Weights of a small transformer language model.
Architecture: rotary positions, untied embeddings, capped logits.
Training: a variant of SOAP for these matrices, 261M tokens, 3977 steps.
Each number is 128 + 24 x the weight over its row's rms, rounded and kept within 0 to 255. Layers, rows and columns count from 0. Numbers have three digits each. The size before them is the row's rms in percent of the matrix's.

# layer 11 attention value, 256x256, rms 0.0833, rows 112-184, columns 224-255
092:182122075116091094116141053145093077137154102156118108170137144112134143164097126122140108151120
092:180168144163146141087130084142073093140098127100115166147123160137120120100146158148116105121120
098:160164128125096163133127132144103140122125107169085120095177170162160111136115117105173131167153
086:114088150091122077129108172109115111098155133143133150124125147078160137092107181135076124115122
090:081089161149141133137129111144114136123179154111121153130104099129146177134135116122076133136150
083:136125161128150135097118162149155118115112133104160089128123134095103131154081145152107145142124
086:133134116136125124117086112181112122136189149163099108100122102189092140107135128140153139159089
090:124149165164142176093155098143137152133113138127135141119089104111080133128138154138140094141142
082:124099117164127108147108110127138153078092142140126111108146106075109149100151158094160126125133
089:111144124123093131110163158108095106183098127124101045115120129097181118114152132134100094128150
095:177154113144163107094162141133061154142123105162129139138120124147144097168092180100125122131172
088:155117154201113147128139106128143135099119141134095125100161136117112121105151078111110129120146
090:153142135172109151161142071141110141122113140114176175107136134106104111130123135107109144133107
081:154135149090156129108090163146152141150121146173120109121136128164095100114126114121115111153132
093:155140137144141126133152133120128103129109155190106141104126082109197114161151078134096159091116
089:146146067140142140163126150117163120113166130095131173131109090127133153154128158126157131152149
096:175159138104128089148110179103109156077087150161083096105117111118121143120168117115134145140139
094:139168174188098142110124119131131153122119146127159116185149106129046110137126123121123119111125
094:179105125100115139086131102151158147153077109138104159147093094114127167152128112120148142115152
103:145152122102133112115118101125151117146104145131149139138134137169116132082130130139117120111102
097:097149130085145137152144134154085130148197145139115128095133132137152160087121132077133141155162
087:147126144088167125106118126113144153127103154113107115141107118135114067102145142157153165165146
098:143155126087085129144133071119118165129134154121116118096173120189080119129150101130113121142087
091:118161174123110131109161138101149121146131148165157167129102098098113104185157130140121127148152
101:136160154115075138144130127130110123111103123176114165119130124130077081111159112148114133139130
095:148095117127140124119154108154140155161098136175111127174118125138121110109127111080139111145134
103:132132133133129120088169145125147120122106130107121175119151108103155152164143139137116179161087
091:123166127144160094138135145122141121125146097107145126099112142108137138175180122163155137129101
092:139129138137173105131093153154106081119115133105101089147139144130100103089143123119103109102131
101:167129121144090135133120114164121103119144124172134103166132149160072103119098126112126113178172
099:137119131172154135069087157099139134148126123078168137118188143101143133126121126120056169133085
105:162152176118146103134112144150103115181125116170103139128073132128086164133139127121132132131162
084:131122156122115158140144112117158156115109086133124139125187123151133125165140130173147174104098
101:119105159143153140140149112127166143122125111179128079164147133113151106096098093150133107105148
096:141141132102099113117145128124154090130097093152176092158123161140141101167092130082131186129136
088:143129146112157151176123143132166133119151146131099073117095141118121108090173154138110129094124
089:144123162129146134141134094134151099141148095093132144081128124113151114158120145138152116121081
095:145116153126142144110112170128131129125131135117140131163130095173118118131107125086133146159104
098:142135115156128136132094103145152171116097144121150148156103108149082099120145133119137094141142
093:092144119121114123152106056123142125077122129202116081139102148104139156137151155109150124126102
100:120109122113141108130111138135098121129122176099153051132125118144102124123130114154115071109127
096:143126132125181127147119084107134106082125162135133127149112139138142146148068104097122129093119
101:102109148111120156119128122097127104135141125167154140151127138128147118190142154156148122128176
098:121137141128128170143172145090114152192135108110123116160128132099136157117138121130122148145144
099:119117138155106121118163086153129138124168135070117136159129145202154143100166122118107102127121
093:163133100131120134174136143158117147158177079126139106131062106142098114099126125145106123147142
093:108129084073124151133160130125125117101105146108108168138120108136093150121106097159120116109115
091:127140107092111137118143101145136094158122115114106136169144124141085148144138182121190124142118
106:170142101173126131111129092133087098176140161134128127140131120128094128099111135091157171154174
102:123124168111063127124083075153095089120091169134154138141135129155119134166145094130121103120135
102:110167136156115118116124097141085144154144100131125171101140154164106169113118171088097133117166
094:126123093099126106119138097128103106112122130104124148078177177112152156135188099092126173111105
104:150102112124108137136123104100112142140160124137155116120136102130128099106121156123164083119091
113:166127170094093131150139158102091110169138147142105085157130128140139111112133123117128142116138
083:102140143136132138155117124085196125121147149132125129099099109115154081162050137118110153152125
092:134129115098152106092151151152156113119109113113143108124145134109145125124116138161143150152086
103:150167109133130110121110124124101118155143121148107063127134103150094122140132140164141140099148
117:121160095125147077155128123136120096086131107164129097144124120148142067136183073111138146158105
100:114105126129086108183112125144100114105160123174096135122146166165130131097117128119146095139150
105:106138129132080159121120111153117134131117144157129108171094079144108153100151127149138102190137
095:109129079129133162100118140147114178141113115125131154138109078143105113154101176112086111113161
093:092173145161141125129162134117130118124125159113132144124133101100135152120133112148058177057110
096:114147172127102091135140149134172105131135124131161125136129112159118111147174102103138140138132
100:117088140107112131119131141098119144150132090153157172145160089091148135125109146101095144116122
097:165094117147123145170113118117151138151132116158134106136160140167129114178118155120133142138061
088:135113155167120160114119167136109131122139123165160122104120184090125117121113130163122110151144
097:075072141094164135135153136135130123117082098074165178091151107087102125127146112152120157123120
107:138154100107101163153189145104099142121104130130118101132136178155140125095131127057149099146132
093:133118148119088168147147174125140114086135111110149140153134133117137108148105164162137093105136
098:114094107095124127129107126124118118151144142152122137120137166134097171144142086165118143116146
084:168125106132147098108128131109074130084110134155125116119155144166140153152107116104116129124107
099:145116131155151090114101143148162079147124147125094146133130092127100135131115077120137153137108
098:122130160107117130173199123157126140107150139106105104139111115156160099107141166133084173123154
# layer 11 attention output (transposed), 512x256, rms 0.0757, rows 176-191,240-312,320-376, columns 224-255
099:084119135135141131144115164109107124130147132127116145101151136144174175133128136170111112159147
098:116116157163099116122146168137133149111116093124106134099151112136091147122137165096174173135097
095:091123135136188144157102132131127088132174115124122083198175103134147113131121121167138118084114
097:140108128147149126094119153183163109119162168127138093134134096176103128127103096148137140140127
095:121146152138099110078149117142129116140138167141125128117150180143105114125169087158133120111137
091:097135111099088074120130112116113175120133132142149100124155115113131115116100157157121121164126
093:138151144141153094172100142160143136128147119149112127121125162131115124133114113134120098146173
095:127135119096119131118143155151108136142090105147133157154115130152137115140089121115129121126089
085:105162143144151124143137114151146097152122124158180128156112174115116115122127130140102104138113
096:122129133076155111118115097098182126111147125140174121074116080115135133135110136143141075123105
103:154114101130124120133102122152148142137131102077099134129164123123133189101095119109111122118146
094:099123096164118138087162095156152139153130122134105094124116136173112118141098127136118133140117
089:173134158099105096093138126152136137113127096092176072190179105130150121153155132157104180135170
092:146135153142103121153121095110128121107148122110104167144113121105086176123104129149109177142168
097:134118066152124098106126130101150102117165125118125148142130142150154128125088138075162144141163
088:125149159102101130090144108138115127143121129140100144157104155133122128111174122104119155105139
097:196136131118101129130150123113098098164142110161095130138104153122123130141102126108153123128099
104:139168148129160100104134146128070118150135139143126101176118106125080118120128136139101170098148
105:156124118123110140126139138098090144119089143116121138051114113138117089124116127089124128125123
094:140159111072161117179168137135120097118092140167163125107122126135106130109108154144095115128141
098:109108168157169076145130153137141117137128154132118113137122101125097092121120128114133106143126
091:140110156132091175127138121120134112129121119138169134104074132123115201112093092093121117134106
096:118084083119157122173114118125123101164118127138181109127116098114100131129127091136117131092125
101:162125105120091144141098112116118124141148129142131138134090129115107180164141142147094081089131
093:149093118117141136112116113109134101092146116100132126114116117070075130122108136097165183149135
098:140150129177135113114163126139097112140079111145100146117115147117153110098125142168132087139182
095:130140116166144077114110131148071129164118138099077109151117132127131087166120137146117130179133
097:112115167154133133115110116105108133136124113108143114133151107086131117121139127163051130120155
104:141104096126115069146119116131153132149150138117120139094140107136089136111134121181122139124084
100:140166152105133170099122181122133157093116165171144096123140144149144084104158147109116117130103
096:091142151128140081126167114132135134148112122143129125127116139068173120153155071106113108102123
101:114149152135154083162128134122132129080182122068113118117171062119166146112114115147161116155156
090:129127113135139104155150093139092124126131127132056090151110151170101105109138126149151158122165
085:138141111119143098121147097101091116177095189118096100123110109090190143113104135115135137148140
088:096160160161148095113131130148127168102098107059084157127109161119108135132145172130107137121164
084:133130145102143112134152141096125092126123138149123108123103155130122093121144133149140123116113
088:132134095102130137117108137106094125149175124098099143173133167171148154167136094153123109125146
083:157074140086124181067076125129145125136146137043120108147096138101109104091081131112113145141141
081:155149126123079106129153181167117102131094124144145155141093139111120122111118140136121123163119
087:116125104122151199125132164165142147105112137187105095089094126124161125143119126076106133104132
086:155131140162126097147086079118114117136141146135065105170105116113127136096143094159172149154169
086:112099126136126137113132100152138119136114151130135161156092154127132115124093076143126099153134
093:141115160122138129126142139168108122118130147153135097137101137107177124108135146120069129121121
078:103104102143152089081159177130134158149147136133160169107174128147100174175116142117128117144125
084:097125155091144115107142136151138156108113107149129153150152115120147125089129126134155096131104
095:111128120105089157116074144123131136162131149102150132178120152125121108061101138134143108149122
084:107104096116147127135163144172127129122090119155118162129112127094139166114139098134132121118135
082:134142152083126113164141089129125173122146139108128138113093170131114079124162138155081180161096
089:134101127142118077134147111115102155102146172147152073094155120118154142125122132163092120103104
094:157161130119140148169121135136158113183122119104123114176163121124125129122083154150162077167125
087:105156111153122127136123115114111128169125152138096083124138136156129132179134114162163152091132
082:112167126115151116137134101074087097111131116130141096111147119084101072137112093119169136112109
089:147130176118124110108136176139082147121120108140152091101148106127115164151140138162138152142139
094:118169160066086152133123126078118162161117109152076152106113103141108107135117136118093165156124
086:124125145136129117096154089145117122155132104166099135132132109112121121121169151152118103111137
085:096117148105114122135130139142143075159155083128136123137098143144082120131103138187110105114147
088:102109107126091093088113144114137132107150138118096144143181144108115136138169102111148155124145
079:137100140119106075115128144117126123129145137097129136095140158110150110141172150139129152142119
092:095149103164132110143126109124162148130122104138101124133120120117101143109103202103119128098148
088:120093105138143096144106103134173148105186129111144092135152148166098059176152153142107101150154
084:114180140144141159117094132125099102095104139188098137146118137148107135134096119091143099168126
086:151102159111131199139097134125111093127157169164108145128081148151138095088179096122140178141108
085:119103109123162174127089172108115120112145122147122112164129141137099120162129113115139098206134
078:168147139136138146132094131104117146136137159093136120093146159147117143138122110158118127102138
096:118165082125074137116079176114106138163122160121115116132111173126119112160164124120176138132162
086:122108115097121117154129176137143114106157126123154133166099177106151120136120131146134080115118
098:048120121132131137119169115115132117147109127146130116079139137120079181144137164091134140151095
086:091130134125116148073132134120135138122137120153140151110140152130133160106114150124108072147162
094:097109154095123103153121127125149151135144116136128128147111114151133091121137164123178106137103
095:128135147107131138142104080156151115136144129122112100142106131166072096164145157158160145082137
084:146139166138136120136104130153150132119145166141123134131153140086105119132143140139135152123133
083:144122129157162147108110163120139085143179134152126133134119131110070140093129121126145129129132
093:130176122090123132108122153123134117125149173133138107151103129116085104122137130137121148126076
089:114135130124101087093101134151122090141140148101085135100148095175113085161152108114129110135159
084:119143118162137166145136144091052128142145158132084120084103167143105161103152127121107129137106
092:114148106177127101153132119133157176126168126144098093162105152138124111121140138144104125128146
083:178133155118131151129128140132144143142087175130124147152111117087135125094085157128083130123166
086:085120158123155102147183148102169098102112129154150123173138149123149154112143148132110138122174
087:151119152098123127125131088135103145135125178088121117155078158100099135105146126123121161161119
084:130078151102175143138106112128101126089133121101144162103138091095126169141128132104091113088138
087:125100141150081147089136107107074109138180133150147139069104128103130185103135132120121167144162
087:139122113149138073134129128137103160145100129149159109128159158147124074114143122131078139135164
090:065090172125134135147151152105086147135114107103152167161132092125103169144114103133108142107067
086:145125106106104149130112147151130127143136148134147075140166144132098091093107141140149148143130
083:131166177141112123112152097137122126139140088081181152137105141134160109121126145144124087113113
082:096150135138138140130139142102125124102153101100115100118120112170134127094136140177127150151132
085:095101108104118108135147165122142122143172104121125167108145084163121129125096136124154124086127
083:136153146114151147111113178093108087150117114153138142130120139168168109094128121149105154109119
087:141101173188112184129130124134127107112090144145086119112098166122117155151144104130136190134191
100:148134176109103197122145167146116165133095124137157147088093114091117168142152086079118111145090
103:094127150175134136104131170167159132140123108108140131117131133122045123123096098142105123131114
100:172132142090126150141135142119126094106144091178156151132116084142127150154077074113142106124084
108:155130095134149134148085121141102121138129157108126160103127149092143151117113159128157120117168
099:137129132133145078136108130118160089106163115138103116143161090126139090087144209128166098141136
099:140178161140126116155180124126116099097163143176119106073098144154126092131166109162137140138109
110:091137143097139167110076132123155166110094137101129140139182093137127115156130102141164139119113
095:112139122145097098058133124055091095124141127106157146105151107177122136148175121166150151074083
105:123093130114129147130106142142123140147125115125108172151130167139150094154123121117109117083101
099:141163124127130136176117138110149128143133130135149099148110100141124119111142142181093151160116
101:122104100139099149108144100107144110071133103156129166062156105156176197142142101112143156133126
098:100121138133128101163144124127153102124125116112088112146086117094152096168168117137117123140112
098:137150129114168099110155085101103120169172187104131132122105150127098107138126138116107139137165
094:123151097125139166115124102158119107129141088172108102144133127136131064148140112154091135110124
102:172141124108157083139088068120098135105134123108113096144151150133131125129083127104149129131087
107:125096123110144142101127125116143104127103120153081130159092124132108151094105114144164118136136
089:096135106109122137146094144201155144113089081095173170119156103124155168138121159128136136120122
102:133144111142126107146126110108173105113130132130125145144141068092142127104148104087118137116135
102:163120122102122140097136126159140132111132132096146159123126161100156119141107147146159117161104
097:105153141117152112142151147118106102099144125143127106115132131159104150089153154141135104154163
096:117110095110132124174124129133152096115105164118127142110075110098121089108099143152117135160106
101:140139113161154148151147100142117111120116158121142062127139101141131131134122077112154103097120
102:146135164136119136112138131128129160097122175117146111145137110186114091133096125068153096141145
098:143144066138119167143108128083105185093082185133143127141160121110196108118145162096127118136131
102:120157125080152161157120093141102169144154139094170086141132170125118126129112133169130138079132
104:138180095144129154128146099140154090137084169121149138169134110097128110127113077109125125123173
100:130087192081105162124172141143124130147085127159162137135128132156129114152125097173121180147104
102:118173132175084102110149097115112103127103160131116119124158128119128168072095121178101123114111
104:122104120131174063166154148166157143184142140101157142100119173119118135110173131143139150101121
096:102167102160141166090175127150167140139134110150162084085085098106104157157104175158138105098138
104:135132165072138131143147127152091137159096144119161160094108135105124134126127131181133119091100
101:156136144121076089132137143151130129120132115127114147146101104110125138120125135134148128131068
098:163113140094132152134145128128124119131152152114119136085155145145111098078124137116099096134094
105:165115110148102120158107117122086129132098104125146161153143065162117126150140137094116147150144
105:166117141133135090123113101140097176112139113158149134152142119160133120092141153143099128120173
107:157123146120140078167121116119160068097120128138090121151118157120108104166147146116152177124109
101:140124146112106098118144114103103087156127102108109141151148145140101127112084078165137139107132
102:126148129139154059102146122092135116110101145125119131116173158146104115136146090082121132190096
091:118171138144117129151165160145118092138120120088129140117137107136159153137128101127110115098166
101:137160133160149119120160100126092136116096079093118113119138138149160155127147122168108115117129
096:093108081140117109153113126145143124136128146128112132154149134136122127174132180139110124150151
104:131130132080157115131134102119151164150131120129143108142132156145185074135113101119138114104131
101:099131117103143080103103139088136144153106105126120140155150070132137082117085154095145112099137
100:160090116137108160144117101136123111113090116169161137100168065115109126106107167136148115108171
102:094121149159096151140128128089143121152147135097152133084124136110105122172150136127125102122148
100:110139152167120139093085126178097120115117158151110168092151129145104098128113139126078142110122
099:102140086103112163135115180140170158090146134119105103111146150178120135163169105146123128130125
106:114142128158133087124143150129126183137118133108127152105145144109140133120126113122117131131102
100:125134133134139155134138156132127137125119098141129110108166138116145110129088152095102118126139
102:110155139136126145146142109132143137130162117149100126166101128127111191156136119142145142131114
096:159130102104108086116148147152157157145138113109119125120152153116163154092162146127132100145150
109:133137147141147128141119158113086118132157114129129121093073131096152096137144128110120090113118
105:100135126166167166106145156116141123149157128130149139110185100153125168139093135122125095116118
104:166124099139148155146104107113189123127145166135157129158105163145137127151130145085113134072111
096:177167116140152126122129099134097092143118153105152093151111172100166139136127106153126114118147
105:168119182139107108125144070121169147153120120134131133139122112107098164185117113093158139149117
104:104131150073116043124095147142140144122158135135151137108132106094105128108124157107135080142116
# layer 11 attention query, 512x256, rms 0.0703, rows 256-383, columns 224-255
086:137102123092164138157078118129107121126112134122144145134130111138152128112130117119075147147099
084:150118139133125113105097172102130190131097152124135123156185123149169127164163143087151103133082
084:085160092112109120104143123134098139115155109136098114142142083136094130162147139112153169110117
083:116130158108118142166125149085109127133163108085149120094087152074160121098092133115128113137128
086:167112170138121119136192143110090100140169117135109136117156128127069106143127137138144153130147
079:104145106098146075138129133119159166121140113105138164117106153152068103101143107134160115156105
079:174141103105158148147139116088110168155094129108123103172122126101149104113168152100132104138120
086:121172124089145075107129126130140142138101151130155142107164152133098096118145120159154163123144
080:130148126121134126132109157165129179170145146088121134152110161132117130153094127189164144130106
089:123119130106154113151133121127131118071085098164152117137146131090111105126145072170166131100130
091:148131177172158135088112156113151109112096140141133169093152086090138171135126161110152135167101
085:188158116162124121126115067134123129120141089174107110129145130097145134089122143146154138118158
084:128178115140115110124138142153078140164135145116113074136135135130091130113119107125184115128127
088:115146109163117112122124154106118147113128106133089171098118150105152150140107157128119129097159
084:128128133150118122094129105145140131111143135145142135144157148142173133117113073156136138143077
087:140135140089140100120121142134096148129147100154166127156103160130142152166141164141126140145152
086:144143211114137130131168124144111148113121104106156088093163147085158175156116111141171155135130
085:139131118111113139160093128134085131139138101107150110159138142120116116118103156164160129146127
095:134109142162084130123103122124122173083113100159127103127165117087144114087143116067094134198078
089:138128102123120143130116088123114138131130126124144134139155131064136145112126139142121122076125
087:135116114165148122152092107146159143168066113169099158121111130138102190158182144101113162127100
082:135115114140157136122101146111168150126132126154126131121137092123122135107162123126083120100113
085:099120096153125125136139138139122139146153147124093116118131127120105121176113101117121138118116
088:113142134109128134177175126118094139146119141144171175158126116089134125142118129131133142096129
084:116074149090091113102121141117141124123127125150096146092156113086126156116125121134162137118140
080:126152131132095126101118119085118157144176111136150145082157108163122151168126132110155157134157
095:088064136108121148128126115152131140140138107134127156136127183130157124127142114128162099096166
089:147131108143081149159156147148164130085150147103126139168112105059148116144129134120103133107080
088:129111113127113148089111098144118126111128154167126090152095113141121149158097134148094172123149
084:103127108039163120082121109139141087175144117099139167104154095093128125091131126129115171135110
085:087114121095123133139106141140119096119095210102138202152150114100151122085136123149196127134139
090:127122137105128088111082097133137160133121142148138138122159143117127126152159155094118121148123
098:131103127136118146124118133130124142117072130129114121129150124137143139127120174095093147131096
089:115138114091127120101089164122147120160059153140111128106135139091124166123125115134160097172125
081:133089138108137166134117127084145142130117149151170135115111108065114114107142112114131143111115
086:136117135160124114128176127138130116135159134135132140110147164146091130151134151138120099095142
086:133116112144150156155134080109163125123111123117162140126129141110174129113103111137104133106123
086:144158119128155161112130109122118120144095146169115118094108142115103113116139115179124128149136
085:105129137126131107132119076062144142138106169124164120164132151179145106114125101113126114150088
079:130163167117121171103158098115097074132099147107141124143120118119122086111142140178157126145085
083:123143146132113118130113170128128156132099089105100150137135079155118144161113106143138113154100
080:178157176116129129154144141150131126135137075099132169118137154119142115164149136114135149146097
085:123100124154147150159179139166114143157142128082131116153163129166132129166121138095086127149128
079:144131127126141124118133114115120105105134154163135102168136098104086088123124161187174133126107
081:146126137101110141144148131107108138132138132121148091166138127117129099084123105181152146128101
082:173121112149138124150133114199151158085110107111149155142133085090134194149102182105112103143098
084:153180130134120129112152151128132113150116164145108115108136131118110072156129100168103113129140
088:156125068153077158115122128143126106146124088161095088136106144112087112094117117111125107137109
088:076117126123072113137123105151108132153151118194118114175165144125118144123126101154117158125115
082:133137133146156112128154133111130131128126159124158154118089114124133096133162127077110123143151
078:089145116131177070126150127141133127112146129114150148097179135129092155083151142106160172146094
086:149142154140185123076147144118153118119107139154116115124146155118135130132092150150116166107101
081:101136140150101169130139135153116145157108125120141087140150151139091100117119120099119113138120
083:101093098061119131165108135119100146159160115173108076144099138150114109113117139105109113126193
088:116162116156131126115134143104090077121162150165130127163090136145091100137119115126133161144147
088:114100150107168127111130136120109119151142134180144170144137118096146122141107141138113111136127
092:110140126150141176090116129142138140062135105123160145092138073147126101160096143093115119143124
092:135134067120097130129136131173159148129138126106110161113076149139123151111124152056119089122150
080:145087104129129131142118126147116153135174133120109134135127109130188137102124111126101118118091
086:116126145131139163118113155159095131083111131142161107174107150171128143140124169087084149156130
089:145128128155146102122135111145138147127152091132118179142120148175111175113125144138093177133149
082:142088144181121140122124125142142129112099105126107134152104107078140127110179114132121134121086
091:153138076110148121131118120161114112097159123108089148151092114101144120177132114125156151132157
089:106131110168148125115122118119093156140095096107111144095172159139160136160118166108114075135139
090:083105062145164102144123158089126119124097147109171163135142125092143122148144109072088107133102
085:136092112115112143112157156089143146136152136114180116135119134059161117162128128060128115117125
097:136114136141121126133157102135104089151100126148098121107077119181149116156086142156122148133164
093:109133144087081153165141139188103165100159080073143143134129148165109174103103130155103111132121
094:123160142163139084139142120118083080142147130150102103129127120133131114166122125122109188112178
099:136140129081108110145120121122099136121142095120093158110121105129136108113152153182120153142122
095:144102106143158158109122127172148127113088095161100097143175127149140148104110119112113168141161
093:144120129105067118116143095097113147165098175121114110140122117181119098149153138146156115108100
094:104127111087100129171080151113145131123108098123131146145077129153111123168129121153141117123093
108:133129131085111117156131146124109194156099115129139139159132146082153107106124128179109139115125
104:132185149168127142118158104093117117143134147152130123131132153138155139120124125098142148131137
107:146089125129150156132132123106151144098120105137163129143131110127140122108139143123126106126166
098:126161139117116125183154092169145142139093137149121101136136149165116083136120124110138119111128
098:076154131113157092104148123108171082133083146097112110151153125145142101136139146081139149137164
103:162139131132136116119098117162125119105081130160126098142156089077133133097135108179127115123114
104:110137146108096049116126115120111120115098118175117115115174136167166117101146092147143108101169
100:110115156121141108097148109096138126096153130124146127116108137147111145154156095206132139091111
100:126100131155127156120143154079155115120131120111117135155147078068132103159103110121086152140098
093:144100173110082152139164129101133170092174148158112104149094142110104161133129119107094078157119
104:126109139101095148095128128099093178123151136128110113137115155141172091107117109125122128115093
106:151153126123167121125104095133143068126142129146072164134103127171187176122114133128116127164122
115:164140080121145176136120122143122134122095121155088134135137163141108162181113142151154134108110
098:137128142125147130066137127130126199193176104174108142087085107142145147139117166117118144081171
105:092146138084135047131131128158118115117114118133136145127133116131109138167137108131114153101070
102:109128157131126136141099144113106131113146131092132181129153130122123112136096131123172139129109
099:133146121136145146127134085147130181144150103101160111137150121122164103190114138107131143149107
106:121116114107147131124108109169130155089083120105094143166108132135143085146124106115148121114109
096:124129098119153147159154154125128123082160145112098115069144124140124101125128129119163135079115
102:120106154148142182115068123134136101147099128131142151139169183144126133119099135116114075093083
106:109150119124133079111107124154099092114131135104137143111181149151102125122103167110118190149150
117:144140159139160104149128137055110111131114146132142152139129109114161152101147083118143146113100
091:109118107142109126139142131146152120132144116125129174108082163110122128122121162159144091128112
098:134127111129127174085154124093136159134092169116147105137130124071116120142142113084099104110120
072:172133155125116163108110117128135145168102140130089130121125132109119115131110149152139119114171
082:099088112145143129125138113109145102106128115101128154167126116153167126121123125066096165124137
088:117124143144097120109139127151121129138148147126110130045119162092132124141135120162110075142133
090:126084081098124145102141106126112141092095115138151112126127075147125144126112158061125136145163
099:128145134150115142127146089089110076128092149130121131138082097136149093129082157150148129129155
106:125122127109148105110085144139171178080109138177131139156158163105153124146162086120155126144146
093:164122155167127112166121113075089127099130128147109147201129088159118143143119161135109166142180
088:109166115144135093170112116115097139143148084119117160109148127108086114133137155145082173126119
098:146169182134141097129129105133096116111166129144109173156119156122136104168119120136105168112127
093:142130139120133195146126114134127143178120139117153128158164162123121104121106107113127142137099
085:145135102081131105140127129151105093109134183134102091127094126118078110117120072125113146148113
086:206155122119165155104137129090090109114154110163143081148151160144136132104172124132127157124120
101:121144153063152117095151155172161151139149160083090133082141094141128169149163135142117139104154
106:140145139151144086101146116151109091135101141064095139125144129146125096151052119120105155125149
099:122128135142071131142123128121078128109132114147114112104087148177096089116167086108166151150118
112:118127131161103141076142150127114119172146095147085117108154121137092101093139164133129143138078
102:134134082087149107109134128152137139131087132126111141120136072115144117134165128141153142144177
099:128114133169136125105148126106108131152109176151106123056159112121135153082168164121096118099139
101:123125161153135143133144130117109124125127106131164120148097116135130130133148144125130118099138
106:078128152129146117151118136140151147124166155114132107137177144130075107090127153131109128093115
101:135122148108109115134112125104077175127093136156151119103148106133148103117141120127103145127111
098:150152126136161155161122063113098115093116126160102122160103130168101079120148116116154137170099
107:130126082129146151136111110180090128183141124156164125141115124126121169140125118182152104122112
102:134148140165157143136147149127106166113112134116143139094169116120071112156117128076119097148106
101:157082113115110127153158095108122086129114147126094143133110096140163106133111111116098127139160
110:134108101120140115075131146137168104136133126131158135155193130134121158124125155111151175127116
102:137137106124118091088124161137136132138155111140143127080129140124130199148150136090132153166142
106:116095117151114102143104142102125128074163141126155172094081101147147149088122131132146154126150
103:137134115088152098112164109109115138156117137157116083107125078107128146149137126106151150138107
095:136133109119136089144096134130155070093129128124144134139124115123117153108140137155133115085180
096:120107112112092100159100136146160107119135104080131172112117115188114110141115131076146105140129
# layer 11 attention key, 256x256, rms 0.0701, rows 128-191, columns 224-255
063:118137117109053128125129119132103154145130111137095088132134113167118130138128118105169087185094
068:147122112135106136133126083155094133156123121138148073146103158125152096132151104153116095141123
070:115157107125191112145126081146186137102143129109118158176178101129102123130100141138119147125126
085:155131103080134098116175109139108096069150122161137126100080156107121132126174128170136169112116
078:144121153101136154136145053146121122129133182130123140116157105114195149125119162159153139136109
090:087127108174141071143081175163136121153103150147145155137165078118136134139090150131101133128116
095:148113173097109164135140129124115170128125124134106129102137141122129150107149157104138150151107
088:109148114109182140113128179142105143110120093122125144135117133137136104146093109169157125124152
090:121149083125138118148149103123146096150122175128085140120122118112144106078137130106106136100134
097:138138158150131096146098121159139082179110088124113145155139145141114106146128122099164146093139
081:147099137105132128157160114155115091114131125165124139098139124081148141128112162152131150117131
083:142118115080100084102101166182168079118102124136133102168161161129168174109129119180153132114113
103:132144093116115159081105129169116176130106127149156139133167122125135145128149137126094153111119
089:148101129140133107128138096059120081151119099131163124094130130119137117130163119181158137137110
096:122084121120086140165090109095132105118133148094156152117130152125144104163132120108066149140124
092:112131122140125139097167102110150105129076137103129144141113091102136125101114111123139151159113
093:116132114079119079130146103129158147151108136164075130087139131156148150142147156121129165118142
093:113113140124145156129119140112128118098151118124098131153094155121146123122107141098141125092153
083:127137162116135085123115122108093120153107105113161149146154114094133122148143101112160149146130
092:111130122143101124116146171146093137144123129145132150145153119132085091123127089139092159130135
095:106103150118121114177121144086146155091144060116151118135117167107158134112118113114165152153127
103:145146147114136125127145174134118168112178116097108144110144126177158170138124141127115071124125
098:187121126130078144157161109183105173173159085085114128097116102131073115128163120164141131110133
092:146108082121142139145098133118125106141123131135155159179107134099120141122128126095122105120123
094:156140150125132139120150117136156109101122158097087087085099167138145201175126131134109095164129
092:140088164098101080099122113177140131140133112116176117092156148107170105087149121134104126117138
095:135162115101142112097123125150122150126105153109146156170096119144150167157143111108139132094104
094:114153097067134114096127160155105095156126146170138143115101107160112136073132156080124120172148
093:146135138100098157140094119146160130140098152121135173156135136131123146136134151191139109121085
097:145166129120142100129112136120100190110172142130138111140129138118114118134188151103109135111144
100:125115149122123128164134106079140074117116157130137158145129178164140117107155122099152110118152
090:143138143154090134130144133124085149168102105074168142132109098117127085146098107102107166151152
070:155135088135107130123111131100121118140130128137143098148119138121107105104139128077128144157138
073:176168153146147186107114071080139143117124127106126111153146121116124095119142143093132134102111
079:139157129134119140152102170132140139151138114105080125128115121198097163143113129126140135139105
082:107161092131113093158118111142118167109146112123155115159148162190137124106128110118139191126128
083:127144110135138164130160140164116106100128167151109112155134153085146128139134131135153138151114
085:155156123101098111109108158125096122179144092097124149121167098180102133138126150189125159144105
082:140101117108128084148138176107096140129128124176098136122139105104134145157145148126156162123174
085:114146121151125142157091157132143132129101111133136111149112155124126185130143130143122145121156
079:093131136135145197109152130086146120132125116135097102156120089148149140111090116125104119108143
091:084135107132129120095119136138115155163125145141116141099091136101100151101145174085168109140091
094:098155111130119137134136112106092160086122116136091112085116168136150094084160104147140157157117
104:078163115125133103139147131098125097177128123125116142125127136135123149143116153135118126118138
094:106142141159148204129128102124125126116109108160099124129097115148111115131123155132121115098110
098:172101154153107103107107100119146093114120118134105090117158123135142141115090143119102121143148
090:166132140182153142138138166137137103111129123106097133105128110089125115106138141101126115113130
093:082132118103114141140121116122135118106145163099127106170144121145148150146125128160135142136144
093:121136136116134133095139159133111166163109127123087131115124156122150116132139119105110097147155
096:151130150137096125093158126137148103138110099148159086107122123097160125127095149094142146127113
088:142143106119134121089147116088132122163139151136144111103107124122094106118143087151116112112174
095:175123144091111112140099145126091152129138104137109136100107092091131104159144125129147094139119
095:104140056126145142118125103146116119166138156115091113141089088156153130112129138143124107111162
095:110127105136127145139060124144169150104131132131123150079130110137118156118116148094110131188133
093:112121138132156171110137178159125163127171107131121159118125163158116165089117118080169136101138
091:132141132136136113111146109113125088139107153145133120126114136066084146156159116134132151150126
094:121121150103132179125062116119116116118124144162135148146131112127154129092134108127102116124143
096:109128110152135121173120121134179135135183143125119088180175138114132107093172117106125132125079
091:162134141105159150145111126124153171125061088097100164148140145089091135138134111185109147131145
096:137121109124121120155147107101179120133187086129123121134088083141125124176124151148135112138106
092:139118154133111128149133137166152097121139122142162113095127100135130099126134076109097092131137
092:090152120128109116091146096126146135155134163165138141144162101142111108150094145096138119147126
086:166143120138149152139100134110169141166126138122117152130135162130038141109121148073095165141127
096:145118111139152134104167094142117120107120131099092152159147142088166129094155146110161159124112